Each number is 128 + 32 x the weight over its row's rms, rounded and kept within 0 to 255. Layers, rows and columns count from 0. Numbers have three digits each. The size before them is the row's rms in percent of the matrix's.

# down: layer 6 MLP down (transposed), 1024x512, rms 0.133, rows 241-258, columns 256-511
# gate: layer 6 MLP gate, 1024x512, rms 0.0948, rows 242-259, columns 256-511
# up: layer 6 MLP up, 1024x512, rms 0.0976, rows 242-259, columns 256-511
down241 099:106192134109114178213149147144136134121119194132171106155156089140118115080117128127191151141080137089148096132140130122068095165099087069164137198092167174058162156135143118143109107151119174143115117106143122143158137163149096199098087141088129194167145140155114156108138130114118140126008136144115123104098135110107116149121042127137126140193097101131096149080113108117127112111061144166111106094163066105106087101163137081127122165068110153114085130156200095152090087083151134155162110142108150076162118111093137132104073155162062147164135155099029116136123142143111073120128125164078138197108084166127132126117131091108132105206086089088158125101100051196140146086103122135140138124090134139176235117100125139153058186083162082105174124134144139131138133144122144
gate242 107:129165154133198175129082111144139146162147145078140138157095123152143116095097105166126101136166065105160174128057162150130092125126202087121123132124134113128116129120100088111132148131138121120177096170134207089161124110109119126111142144112127140095180153133160138097147100151149166067091109074121155150078154104110130119148138145062148210193077120151095140140095154147162102121135104111135118127171117110140149107162128151145093089084126134176176192189109112164158137144163133082145126182121171134136122089115145166124088068069182172131092110118118138126188137084112172116170118154110109163089210108067087151108118176111117125136133100102196159122116127141191152184174098121137130163148119183081193136127131138081166133124122076143109185053173100134152133168159161
up242 100:145090193106103189158134134162161149150105095144142057070224127142150106168120124151088103099127125126106115093124190168147115153147057127082145118134109121149104097173125120182120122174059133147128138084125163118073108129115168097154153113125162152142179058110152069104094158144152136130177103134107128092153156093128144091149185102122093151122113114117065110150073147092146150128094131134168127113168158139134111092172110144154109146110144138148144192111198143089136162078133157151196090155116115141147174159138168087153094185131138153158167122150116123117081151141132124140121115118111080072202149138099103178171166142119164108109126121141046145059108087129096198116141095166152108154108085113128148176129125068066132064161146162184112088131119137127155137117060118
down242 096:153114188146099151145138121143119098127094091133142153146149118122159112159192130131138144124143123138108161173139169090121137103124110105121147154175183110093146131132139078150126113110116165133154158079084149109157127121157175122116126089102143080160135084085142081075143100155105113130099133152147164161165125092150141156153172155129148081112186093093080124151167114104117161165149153117092179110166138183087132148083164104156186125126149156073091127068173120117165097138098128118148128132124136116168132153164090157076160119162191132122108154079144136173146127075110110193168114158115154158180083086115108101089200195117139147155176093141094121111151149134174103124109061077153129136117177096157155119104153149135162150150142056111105175191150101122103126113133143
gate243 111:142064158148136164111099154137160144118067125148140127158131131153131123147126083131135070092072077193195132139144104105096105152165186123155125123085085107134074126089039170124102168110204107091120157153062174180105141148103138146121131098073090068118088139119119119139156108188138139085131094112149115124105101121096090135039138110075138207108127107139134132134173098067151096079147116108144094101122110150098116200104133130047147138098035124180176182144131119136142106127145137124144169180151107104131155129170142155102111060102085094076152097104131222121118078134135135077162119047112086126125159153179225121128132105082105098098151151153158107138101114147163151193160093151105126098078149167126108145174135142144164138144083187169136182101151114099196161124150148
up243 109:112100173106087069182136156163135167134095114147160158104155150188139174161083121113129103136140134181156110153169111093089090084206116104151130103147111079130113164105102098157166153151176187152141132167140119178108070109159103095108148133175166109113119135143117140083068129126127128166144141116159161126157099152117084135130109086053141094044184151181115142125199105098144122188124117106128158146140101152148151144143098158152139089102153114156117125100150107089138126160150041126164159157115141106135117104112158147119116144110154132142088090147144138153156092100108097117123122124094126159093137098118103095167126130152147140161080097163123092110047156142145151104099129103109139157068153146197141139157136137114075150114149091146092153085119210097128163155110112
down243 095:149126149084133164114109154076183125165136155128129147145098117098173159111142118157117110125189112133154088123122130073062134121160118108099128169147112162079117093073118117170113119134143171139095130183108157144123083081168138089095082139117118091147176122054101142147067142152095079036107123102111161137114115113143089162141128186088158166108140136163168126109124115149084142133114127084103176163133163120099148083109123132126136088180062127206099125063098133136098150081106170126074162148165091114172099190147116123117121123076106107124119148117123200137183073138132138100183117148136080169113144097122122105098083138091143108117115159129167089149111132119209108131118035127158178159145123129135104159104123124200117132037170144181140156115145093100131133122169086
gate244 106:146170130160135118137111114124137042123107109166189098110182134128153113140153128146128136128178141133139137107101150072106085111116182129149111113139096174091132078144139183138120142144164187155047151187098070068163101129112133170162138169130119132073191136105176136175140109140142102105123137167137103149101082170037089110159068114141147116068122179139153180154130089144131127093072106140177086140132140132166081125178110111109168142166164133132110113058126106103118190143137153135133134101106148185112127089119109126138164087045127175127134132082129111103132135148124157220146118095139088125170142139121103108176104104131190112126161145123090115123131174135069130128103135072141056100147161103157086074065159099105124088160127167050144142167100154155121139119135166
up244 102:126112083153113117085161161181147113152140100152074073134122144135143142111092088117151074192040159117158148109104180163144092094111072119108088139146118147085109137135146158126110199125136157140157146113146115116193088108154171072142178128103092118093170156115103127133182132124186100159153109161075156133150107158124116106106126121124123094111124109137192143117121122119116131129121156140162162177139122132100108151141115119132086132144150124115196101123142112180123103081145152148104111098217090168124133173093058137133154114122150100092140137084128167097110123146085100166153087131130142109120161117161194134154149150153177102158098116110155131131097096146167140139149154135157103136113175110135139104101094176099105118142125046152128155186164129177134098081098145
down244 100:142179118146170096134103070109108113130123115165149143131102089153186065093101120180117094148157157183106153134199159191110128120149132104170138111133145084109131153169123147157094223150126152117171126109052101103145115083180173085062101091126094095123111088087124150172157169160097155101128158055139164177054095178091093142093197076076204119150158080178123151149169100150136197151085116116101122135118157051146136145152119159167136126143159193138098137143125163130177122131107188112154127134104112190135138184178117132136123172152151170160088176131136083188088128125107143133115127116121143150094153141139156151136117088084106074090169127166107109172116193097103166157164106148142134101128139114109151164156138141072112158144151145143107155122181083098210129133138117
gate245 105:124157072069174128142153157164140068059151117151127099169141161127165112147218124106134113110130112124138123167100133123174068094116088193137091146119096114110126062089135067120162130145120095139124129104179137176143074119183100180168137160130085146118138030159170126083079115155135099088160138131107142135130108145138156122113112127122118130146109119143181201100132078152096124113103119098146152058161135099125166149090101142144166142185118147126132123085156130108185128129141159198180154105136084151105178092054124102113093196114087090159187159122131138146125071082153170175110105151079134084126098155109091072095157163129122130089170185100092095106096188100117131109144128126134144102126098126111092111124139127117127102100076094118140086102108123131149122165143107
up245 101:129130094145120160116079072159165116144134120162173135195143100100109128138095121152116119141136105136140157114240191146066118104126125110109118141145115208080110113127145151153103113088135159126120151122139126117184161115127185110056144135112160101189125069100118172099116064107096144102062104087111105156151147093123148137085142143155105146092117141093150116081160143105064098179136085134112154093066154114089149133101112126163115122134167145137110175146150099123126116157099099112093150080162123090110088146141101143104111137089154071127137201134116117073088130143123139212163091088177099154066192067132148120134088108082119092101084123150121199121142106102110145152110113161095092144099118138163115188110156137078138157185147136122091189118119150136146157155078135
down245 099:148163099131088080085107073211159146110152070170154039187083126179155052133142165169178124121115105035180206119176174108138134111063143111110156128072152111142101081146110113138111125165175127170155166159092144151120135119143126068129159133121115109114099147167192170141120139081157071120033144156126137097102107130121149139145152134107111127151146134160123150135172094089136146140125136097142142156124117144147099184157064116164109169114152170102102171184125146140182154167108130174106140167156117142174132114132100204089119130134135099086155175085125102157154121097152181137106137130069192121085126156127138084131117167071120150102137089095119134113134176103088122161079099190113192111172152122125158130130150143101130123121144161083101133112101158133157180095089145
gate246 095:125108184108161137097099107155150134071090146120146151107132109120102101149127138132121092133114144142091128109118128023120147101135116071110085131097169170095100152071129133091103146124132121180190088111121111165112178129130100185109160128136059142125181075132186131117139120164119159085170116177147082117106142081143168090195127129159130140156141067148129151167127037114127132138109126137114168152086057200139074126140134129152149193116090083128117093194144129100140137120092156107111082125154091122127100136164143138183139145125148132147133091069106167148162127111132095146105129139154119152077104161173118074097155100168119121128142121075060128125128159117105115122147112105156130140115106105177036124115104127153118112136172096059140078165054085104117108140127142
up246 100:166116186151140153182117147133169156157154143108119170131214141068131114175101173179141121146104142103107231093144072090166151115210119144123122152155147069154211126097149117094122171112116059191158119145137110157135151117137189138081142157128121125146138136092136173087137140175094143136188121110115105178099133114147123152100122096146130087076150114146102148125093106101109152125195129057136144100157117132126123134180107126114128099154040105102098180141100087129149160102116095134125093147107107088137116159127066164138110132132137148129099107180107143099105160098183159136149161161146134153139135134127161129042135159137184142100145189124102185121177143082190093092166187050149130071115129066175076131106109135070120136156140119082147117152104135133111104166132148
down246 100:139122145138133107196106100146145098157151171154121133074139084114084064165078158136166120085084148110144157091142094094152132112115132125127161136143175157125122101119104119149140153154110108162148197124079140119127090139140189123102149131101145162149155091148112134169113103142093131143162110114164110180141111145162134164117145127129090140116083125111068094169082138100091096079178181137146103192140111193084148132193083131183183130169119124081133120154147129118096126106101122117114148159140155146032142107128154114146103130110115073154108162191102179134118157097128157143085126174129109148147183124106163124121127142130168178140108137144128180181120136094187136109158145112141079162105151075122177139164094178173115162107092048072097166142074121181087089159150134
gate247 101:107141068075112154173140102111112097097115140145206178115133144186108165108172193112068069131089113123126104112161097156087087119108098167115129153213161204127080120110141189203095160100146137158130149167091081122161139112061128132115118144165155131086111137163166128162107160114115066117096150106164115162168074127136134172103082106080126133089114147182120152104079151134082082133153145133108137074133120118119139199083109140152137125117167087156097082111170179154075142064138122127128139113125100102103091095105125124129126113127096178115148106205056071100141117128091120147086092073173124122178092154198124072113102123132137151072171103076111121156121120126135166173132185104113131095135115094113153118137158131075152153120134077089113098153144155097095139180122075
up247 102:142073109097114143139042072103123153156108117090169117101214142147177168104089159135076142110159082068125118167143104138121126147146207158141048156157133187202077169025140105111129098092117138114149138092141120151165144078098148109150145104054084121163117122141133131128150122081201117141125124168139142093095141180133099145145065118148130101137103101069119182144181106155115115136177132141118127121113149130170107176117076123157167105150144068136149120077205121114094135174136082159120141177146104071123083168102175124150115143123144087153083109109145139081102149120048108121132127101129131099108160093169168102098161120066081117100140097092117181167102128160161178109140118124098093095089186145105157131109114176084179158042188078167144068105113114144117154114105133
down247 102:155119145118143106106110085191095139085132094128158149097160098112125140131097156152145167125141140115075145149151140130169109080161107131148144182175114167209118113106088166182113127100111063078083168147080145161150141141109103101097092139137143047132109127104106095137108146065131133139142064114122144083153073104070152135107138129136183127135132165121150047143149092077152125108053195137105120150150154170146106126134098074104104108154140098134148073125116091125086105103106174101107143132136133148141148126120119144111132146113151121153208143163138097110177184179189073194120116146180183102211166156155135108080068149073157213167118115145129120133055118146143099151113126145106129159170032139151157111176114172113095134142157119100099115073129168106117141112074153
gate248 095:145085109104124153165152153114083138100105072141155062114106083113096142161095139109084175100096094111123109154157116093111113111126097137114116133186148134066151070134140069143154133150137109171111102126113125138112121197071085103096115115150138081127109141110128083178120158132141120176150157161141164147145127111055135164138127095161137112116116152134113150112154127148164059115110162253128161097138083161082127113153137153166211119132117131149108129095158182126136132106071120171111105137084078135127115074123154130143111129097101126148152082138164078155138108154106169115102171104075176083222116126114150133122053083133171153106123106181139137122123107141136089169128113077138090101066151175108138146117114107182132106128113131163141150180132165102109162120053140
up248 098:080153100150094119171109197152036098143116066150143125125119093138165147127123179184157132095107118177152151164091126192159163122072051155166160039094187171143110130122184167089106135115218112133159115104145164169145156212111161113119160119109187124165088114097165077105108111148125103083130086119120070167190119167145141174146124184112180107119102145096144126159090141098140118139108100089105137126087149114092106167078157161122114081154133116126079095164132153190094138128175139065134168150133119121087113164120114137170123119096076137096119115174159148122157162089152139160202083114093104137068112126125138117132109146127140118055047069084115120079098124121087132069161103168188115128087137117131094066163127200085123079119171156115120139181153109097111118137169131
down248 098:110172062101094150162172119100109177145114137153167133155124073137093081110134114094140192205135127114110170125132159115172132163151070110176090118156189160127133136116146119114166137141115099096167160150155094138081150190112137088142149157116208178102104068173187156135118176118126159143114130178075140168128110112133182125127083086124116163079113097111154181080147116130126147094099075164159125125136141134149167103179153150150121161166091118124105154176130109111111172075177152064164129138122146045138105124126111166112172109163120109165064165098105105130108100123104141181166124138150124126147104133184103141142133103122116140092098129204095165096151136092105166067160137060117091129151154143102096110141133121133147131138119144159140155166155108121153126102146090
gate249 106:131169113126155106111119129140097059168172121140132129111183110131118136060137161090076130049154152076110147163090066128106103118120164147109165095104177125131139147038189083151112157052152147089091093148121153093083084131102102165200163138145105142127113068123195201128136107110109100123076170117114090103147138133121193163112077130141135206067088118163136146107148153132130079139121122106146055117099071123149114115100048109143148096111097181192092133105173096076157124101145151122087111091134124163124157143148127080139130079087109136114154128096126177131099154084125226163204118136149118115125119150150154117144195110156130094139134111125138149112115123090128126151120155155125075185108134173085112130130095161073191105159082114133084059127182111136121130064164097
up249 108:071147198132083157132076109171081107130151162107126119155201160126155144102180121100127145170158096175166124128131112113107162217134121165063112073191108106164105084136125099052175079132122124113192127153115148132159102072103226079108131072131108135165109110105091130133093130162108063121078087110127134114164166124121132178105118142134132174152138153129120145147068146167108170061183099113200125138144109202144170108089106167152130111145117106195153185135149172141118136168145093130093138171127091145164115103139104182139142074163146130113113115120101133132103121131108101116071123130117115102130198140096120139075129101112148164153144153141172148161156113154107064172119139171186172113168084131084134074152163126089156116102160183151157085124135112148083159215164051
down249 103:159100159157100149139182164109072146105134110090117055095130141080120168140123124096173159128121115164161080100108123079158174167120158153089105159151150090142037177135119130125062139158206090128136200156122140124131117072113081143161152139199117096122164188130115091170108105080138102155089089182146097058186145083182096134175118163115153163118140149155136184129146155198094099139109145107106138078198145145101083090116120102125112167099139077121148126115085124140130085123175157154155120094108130177124137108122133138153114125171107091099148113162078134114130137132101059135141149151121103153186168172198150150123142191132157150146066109140131128177096119112101100062126145163114177149124124209111130114140175130189102129098154075135160102128136140080117137157137176
gate250 098:138176173055118128145080128105121109126073093128084113104119203152150140123083122070129145108131121163136146179154164072080159148087144149127159161128164131036116044141117151132105075135093143153133091140080148073126154104118101089083167087167090127070103066128113130123118190095148126105160184108097114158151107181109140114120148041125110156123158087171151104099108166157108089142108165164142087164097093156094131152157165147101112172148159129109083129230198125143092110154113172176140136116111023095096151112153145107186141161090143101131081112159111129154154164189143133108115143183090143086115187137199116158175120128154202144148130150089135138083091139120052153123117141128113119125168102172148179121105084163116157151154169119153137113125180165097125151139105113
up250 094:149162175081100087162093145025128121124157083116147130101060120160144119119094154139162131181171162127140094110076107073123104128153135133148180121056166103072157084154142113158136119167155133126135054131158177089167117115102124088159137115126107102084110107103103098130171090107159102086105115055138090158130179181164113125112165116110173113126131100172158114151180188157131124133128157136134158152114134148111111106168068101120132127123082129172138128194115095147111137125129133126150146123090086083061138114049108137152157160140199083160168113169034157057163095113111123187106143114131179104104173043171139139150155094127095136124130141093122113131092136082107107149142095102079076114157222124149158116112129193192156131150161106139089159113146099074142103123113091
down250 101:082169155060128124085177177154190141181099101144124123096122157153113130086122063132155105124150178135119139162147113097111117144064139179152195117166127140120120122093140114122168130136114189148182120118098143186141105174125176125136114150115088120112081139118128181151094156174101131146236133110114120155154145167112150125119179139158125127174091149114092132134149183164075104094123098153134079117146096115132097164123145116184113121158165157107148093138158113123118121144095094224117168107183163106073147128101128157141102122100115121101101125141099137104170150120149093173078094123080088141174122134132150105111173150120157165106122138104112110144149162093151122148185109104163120110117121164142110075118127190117094110121137121144151150101115172077073137200106110
gate251 096:187141066150138097192108120099120164140116166072140085127135113089117153138136150088150070151033113052109180158090139157091109110072107101149160152137132122133144121165121154169114162135156109071107101149090162135140123131137160138096126150116167153144151142107120095195149163141134130130084126117099141157126085083151137073089152138082106120145111112189139091134108114146120087107145094115163127149118070147063119155111164139107119084110166122118069081164134051193255090217116103161151175093172073078130125130131183134176141190226159145097123168088091174143134153172146109111100120101144166131133165075138117129121098138092172124150165126140103140113182123117138151162103104148160056101103139127127096095100143101113121127131109132105168156104135125181157130096104082
up251 099:166111124184123122129126114140090123104138120149115128115156139095109126160097162106103136114145204136171120095153103156113081137147149100113146068103138147167188113140091096075126071134120116095139087130148225132146069146151134142127126076078115134086174138074095124165139128104113159085146090129129109095138124141150152131081162092158159137136102145142089117078163151232087102118165162118129127160112076108106162178154139057114210093168123098188178145114156109150192148143174140140129201115139133127109123152087191110095113149155107110104091161147103139201226134145159100162114148126110119184142175149126145113125141079083103095114150137096093153188201112136087120127110107117098099148161079145141145101080159093168109111078116080072176126140140134187165142079227024
down251 102:175184188167131095121057064147113056126166095144121174085103170101107118171088174100157150150124145137114113107150152192130097195165137138185138099105103107111152155141115104067138121092133091068117104074112133131133143102118160131151127116087125153144161173119172136189085136090128138081176112161129149080168110194109146165082151165141111095099164152122069133085155153091130115137177110155083143141102153136095200172153088153111126144133183057138113130106144098101095161133130171230146166093108125148148134093108132166117120137123133136147110142115177103122113151124143083117116068135122114123137162101174099076187090109103118080141150121072138151171131112125171138119133046084105151133152168178125131136134092106120138162100127096101119141137144107163066096133163155
gate252 104:068124086145079097151181148082097136121158124162136144108122131104160148078153093106122154167142111166111165212128124133114159079076076182126106146112107136134144062097114091078134106088172159147110102154127128115098136096198228107138190103153108110163114163168117164145132105156110080160165125108160110161087143114158174120105096152137093206144076128073140089118089108158125155160166152121100092143098144054107102142150129096121117158116088122174147199180121101115169082117075110113153162139089149103077159107105107114138098148150099132110073063116141119110139100136135075150092127112070062062092154155106161160100159185159157141133148096127095222129103126121054168175119116102164124154102125131134170120183157119158160101141087103144124151134110119121117097103111128
up252 102:113142108163126155133109120119096147102128145133109112136159142165131133112113182154126084076122110142099107159121146144114172115146157072109151063084131072136115161196087092152178143050133131110099140137154158127144156100090100113165105124095137094103200117115136123155128105135129180134134137149198113121114156108111110135093086175128122174107117114120112095138077100093114070057128131162095138125106078118091101080107147137099157115117143161075098179155086099113124123139129112180092166087115118105152120127140145103151159099161110061187092206137126127134102123127129165133109128149158129147141072194104104117077141100161136147108183057079136141081113101128136097109124113122103059148119136146158091156138147217187108152079161155123082153164082155139135095170119143
down252 103:124136096121072193160190177096116092162117066110121175144134048077093094102124129093083130119092125095097087172121069108083150126078115170108170154164090129147049157122177093083153100112205169152078063142189147119109145104133149116112048065116163084105129122090149123197096111129097118128119145147101116162082111201151141120100159092141155160081178094100102124119072148085142090147187139123214129184085113131094121072117144082181130084095090139082150165121100099147186129081086113132157141140106136183135137117132109139171114173076112131124110139122081130104107087092112113125105105148147101146125157073108155151124148120093156110137133125167098164105108194127115112109147139119123112165098082104152122127074102187168119140119149116131140119131112152138129133154093088
gate253 102:147154118119090189128115151114109128076138143085109178111120159095104168098152209134122125153148119155153077118150174170132125106087173116114121105070103079122099178108166129132137094149165147145092088152158136116086130084135175133069112154144155157114119142172148129111128124117166137093152116177092157118093165126195170125110088177119148189171093088142148155140085129099102066139119206128170099100134077215094160130080132186132062139151104160083127116131149179134158139142151137113152153143098103107172152217099153154144132078088134137062145199146108107063056130112148132200116112144095147086142145130141065094129190075107098154129190150079156100216060115172076184167119177117109151157138120086081101121134147147089156112109154154090161134099101059134129118121112155
up253 097:129119122174155129161110107112070125081152100098116152160115141155132092085109111156029161161160089126217091160145111193116184117121156119180156156136129095100144155187127115096142113069131145197116112131142163187159167173200108146173129131109148161158125165112181094142118128085063207213117134094104108153121101096085106103118136144118186138154140151159122140123138171176139056155130119122144098092129104109078154144076173145170171175125158100102120130075131115191098121084103085103134115127097126111124118122069134172143090046106129152117101078126137083087167106152120148116084071228126130126130141111192070136159221098092127088125114096081111133172182141148139112155076119124122117146138127150065185119127138162125109102160102132117139062118165123114112072078141169
down253 102:127168093100157168067136155138170105148174117109162174112123147108099090146096116151167128165127118119190157140131069140126091107107100198120174180080129104101175204157167103088072145067146096179085159125101134118149134143091122113126166138151171176141169136142121117095191085065149113198097135117164134130078094147137124126109191136154138034152094167162161191089176152137112111106156162121156133053138091087107140163123112100168161206130115121164114144102095107110099068118183153104107089158116141143148102106071135127152118105175137117144130104108115098089146093153103146134081105137113124121175147091154155155081208184174175149105150168124134092198128163156097121113183185095113122170091116154158137081077142090160154170142104149150191148083109124158133126146129158
gate254 106:146191131118097095144129123161116163101134115150104080153178097082098132204105091132194146172157106136105141140168139106097144096064127136165151130130141197179088130127159076166079111145109111140150105071115228110100107139056088092168146090163151163171115089123126192121070099118122153138145119152115131144167130168183141142124129151086142058200149096212116146142130141124086100093091134114198155079092150131109168128135141117138077177192108079136195156210143095145142072111131149127081139148154113086100155129141140182160144146117159127120154133116092115119099113143081113129089117155131147132156067142082097096109114140183133144117075110089151098089166161106239119136102163160077129151125083151103148149142149115148104131129113126156085090179094135141153116156058124
up254 104:127104083096172100142067135158083163121114138142104137117115076089176097126148124101107160081132103093131119152139134156117162131154160117058125087101092150118154146162133151140187142158086089146113060072158085120117076160162111156119113044111154066176068126099235119146089128075165111128145146148168124085105128087119123043172125081133139156118135101121139141173076128105134160134170234158080112133111148129105180141149126131068184137111114146101087110208122085151058128104162106131167125173141135112172126083122122060162141107134105058101100127211072137153133084130148107138104150166128116107192097138185110084103114062070113098097148105166122152094142144168135100117159105154123184121191154116092136099140100124124073114134126130159163134187122072164069068160148154
down254 099:130147082039120079134115123114122112138148165104175149186106096152152158123130166173151107127104166126114089124092119153077119152080178120091108096144167105119100135122181187153139132073124136117048113156132129139128154097194136111132145109029168114090149094108147123170048155100117182116089135130116173074109134134141135096149068114121162118125125093071139131172097090122114181097140139107053218146123159122089145085078130123156130096098102127157113080143122147183109026169059156155164068166163117150178127152126080146143145174083086133144106113168111056126146168084122102084082132160128102132121112113095126068113129161124112131124156120087124098086149125162144124147064105153153137148125079092157162132164059142116192051069131120103164139185123066102136133130173071
gate255 101:109135111046111098139112158145120135079095104120145126194163085168104164082122094125088142200174104140098138136103133155118121095105102117147140137178117105089168161114106084125136161122143124149119092060097184146142059133122132109109130137073173075081126140153166089128127153126121144157157140116155133125146096086079132089187149164157172137126078128170091073144182130088121127164222094128120151132130112125137152147111148133133115059110107101071152169127107103145102109144161126125118095125178204107099133119117147163219102127115226156041174130128104143105148142068142107155124099109134150158119173130111109096164083152164142127105116097134096127061107052145149118136159196116105165125098105137099131080096186114114116084157138131098153116159099150127132134115119151
up255 104:124152137157084140217079156149079142128093048111115094146176129085111104201118143110115119120093131108150106140138133100111084051085143089180117096090123110107128142162133105147151099121095116076134205066116155166196112148212088120181171173105167103104129158126185139088088132127150132115133110110130120172172165116070135129084153131109113155103101187098122121083221150161145139123187151120118111120109083147190063184165160084123111175133092125118071136160109108135111069065120081154149145136112143041118151163124097128127113127149122109118092096126106151109137096078101120167153142121140114108144106167164155176140148147087139154142109145149104104167115077149147129122140085138122125095172123170157145160145152152153097125128140133116122131088110079047144091110162092
down255 098:138126158142106140114147225115132144170152159088174121113116112161130119123156116103147116125134162137155115166135146105142139143147168105105145131145155156136135169165200091114163111143153161051150177110106081124082143139169153109142199059097140184152114084138090133102148183147106145144111153131114117136155137107119136217191144096117127140138126199091078177150138140141087074144137098175097169077131101100137113147114114115137160119135178129107085128150057148131099144087119110090098153147081071120145099127137122110091071137156181094110126133086107194202156093100134170079134138146117114116096102209135147110116150165128140137160144118192142108127139140112157093183165123094133067097168084075088110111129087076108198153096150134036138167134163168118099173179129160
gate256 105:132161173123103151148147084084129115108188094130074066124148094122114155127126112068141151154094098162149134123120100146138102132114118135107097095100103048122097110144202105125138121125139074126107127071175115198161138103074149094177157171135078096091068138127136121158156139156136063100117190174143140109138160157111149128161134137132088142141122173104171038136110152081169128148108131126084148163101146137108146133120147107119110124131073184125140060074139164094112106150113156150143116113146098132135088157107175103108147143037133092130179100147136129113133160048115124095107152057105148083159153131139105155141095123140134134108063137169094128113126120141103157115096100115119111130157131095153163232123119139089119154155137096151123128158129108113136106121122161
up256 105:100151131152116091173156108136127077168096113148141149092132168150132197141126121100094112120149111134123100143138207123202182122182104121156123098112125117178101124074124132080141121164181100119137114101135105086149088172073114151151167080175135117095109088137150212122153115116114166142118090121054150088115111129175142162098099107103119194114174142079187123105120072124148077102188172106097123120131156100097121153085140107107137153149090182095144156135152154137104152100083151134140116164133080150220117054100097168098154099093112163117122131114149179202153135107091076079167168150097146155136109121185182153095140188125109144128140154107127148086150202151103119119100097151116147151136098179148133173137140163178167113053089122166122188114098131137129071100121159
down256 097:142122099137161107076117145148127077129104126162049108128075178090175112152112045116172136174094143102097094149120109130148068179102143146116119084112117111095193106091078075111152156127130109135156081114188145188124141193147082189096179187101173122082118138112139135129133113137150176150129095132167098113086142091117080126167172125067119131128136158083118210174136126059120134103111084134095129130083135138119133129174184122177165101132096080114089141096182115070110126146106136132093088125111169094120087184096162144160150101105134129137123153133188081091135121140107126089115112128126140084109177135125147116153155091184122108130164098133129116129168112090124132117160151146194075131149133122125159131127138136113162132148156132162155141165139155142118113167125113
gate257 099:161092112113159169153167126100104036140176149116159173155117124078098132144119172084111208134088175188170142098141134166179124118115126145154155060120149087104153095135072106136117121114151141123057143125151083107184075064163110185171116136129160102112104198113129070133169195143101169129085170192082144096185162142145073226142136144097131146101150155126148136146101122115086093095105106169102145166161124077074171080083128157121148120138167116183086110159182111119129100149123136097118126133140135200111144133146200101214158110156136163125127070142085189139126111068106079143135142141084144169119099143141177099119188129166166088129088109150132063137207151125092151137117122206128105140116146129115123139129172113104085156188104106115170135085148115122140141091169155
up257 098:133107143120089157162131051112140110136089113132148090144120091099077124115117103075179119167176188131147087118156130091128108090150150096095099126129126136125123138119120111114128114116100134141171128118095078189146202096138178128131049105140154140114076085126085119159159122181122093156050154145135182129107159074126116123094120141131144120097164158129118147160119089087151143136171153115117126125133097166182155119071081127151144062135138150127157088126142141095113168158107107110125199152101107127133120152123138086102163114117090164139122111109135102130146146122214089171100137076079226176123109162217136123106109134147106177152132090209103107145081123097171191127121145182163142108161154104122149090072144165105188169116056055109139174129104195100088120099124130
down257 099:201104142150141106112122149157142143050093143136162092070111111133107141060088109101112150079154171137142098135185156076156158102127114094103118133164167138121144107129156147057121166122108182176090105160086169070131097131141107101137116124134161167181136063151079185111141106146127067079047143080081109074143095108104169132095101139163119131114109143130119191110123077093093107118100101140090104105117144197121133134129122189100068115161120200131158139102137095240073166153114090097169132159110106177137074114092146100118139134113154062154119132169130111197123141074184184130122144129111131199161048116180138101131083146166176059137118144135126134097094184151136139127175131093139138107144103164106109144147127141098125135145099155170117166088134114158099129143102137
gate258 100:148164141103099159137083180145075142155076139142122196095139111086116092079118158110141146185144175108118140170111090153104165123189137120136081106159159131159115083149157127127054136130154124137101146155097116164111083094087173118104193128184076122142119166166167139177140151168096118157186147093121067114142097134155148087120099107151152092186145126159143155144104120196105204136142099075134156110095068097061118198168137127134100111067156152112142121129115086149147057074145129157122138102071126098123066116168171118109093156107118141199135016102104103170147161152131166160072135122076150116139161133140127124175104160106141138124169093168105119110124152084091134151119090186125087168126176128172138136136133123110133109093144161139085119134159132124121080105132134
up258 100:126145140089151096123119137178145087134147069143119172139113131128122076180162191134145126179126168165171094122131101096142080128128134180143149133107120104091088090139043162111142125151154062150143130125148177111171149153105151198118090117174149149069140172114160105177149131103079160144163131130146068158190161082122142131095125106224145161087139148149115139141161129133128103166096173119058133154100154160110101104152151121096151065114126154125160167122162119172125139183120097120187165090120124125075179129132171092104138109128108144141149169130150141127120144091119109045104128179125127120138164158130162117200130096188105135088096162107127151083146126200186159136134105086167133135173066138103121171103168172143114162132149134072157154160127134148110143137121114
down258 098:065179154101187162122151100082164134098143107186157117162112146187183119092141138130125111135099142086148114104088203142108171112164091204087143170197143143200112134103071099165130133121147143151118142137150124161127132181173154132175083093089143095107119156123157156097147139090118159125119110148128149182152141099115160073080131149158089148144146106156138111105102178121129134149101173152128098100220113168125089122072077124106135165174102129147146152121179125109107184125064141135110116158146143136196095126113147161126117122091072170156142091134138071122077114159126155112122210202132181132179085126151131158143143169130096027134126147125123108120089064145152086126123150138164102138114138136175149128097126184157112162066055114106131168110091144160141115118143145
gate259 098:113179113110121073070116113110101092123134157187113173158132120125124075119131148144137122117083138150093082078106144107146153122144105063120087134076165189115184146123091101099163136139144104166143114113138151064200129097130180084153150098123082137150127171131175116112104123119152220143085089121119096102088152152147109131110105088100108113129149131182088145140156077114122073175121156142110176132172124095131132091066122083125100073080142074149091129165164050136154123165114139169092136113117087122159157153132113136098161119144116115135129101078127191177130113129144159141120111174190121137167069120146087060081146081157099100149139175155115064112163137174068094080171090116120161101093140144166216125140168148124173111171128151111104117142084127118102085075097156
up259 095:122123141128079132085162105153096139091092158137152133152145126155124150145166129102121172149124033125192079075154144161164139090182089128213152102060168149148099201166146155111180103059131189185142116123102120138115099136115110114091133150067081086149064112155177133135132111136108194127125133135135173115085127169165078102171115095116142137169068107111189102155110065101203136166117171095103133162131125098202145169148180104106125165074096115101132103128077181121137147153112136147201088139105125142135147161135166138101178136134107088109090126087135071131141131124098163132151120185159163112149075174153128138139208158083107133080176118190151110104148112122174191071154155132144108101128182149148159127101078108157164146062105110118128130175127159102132120127128133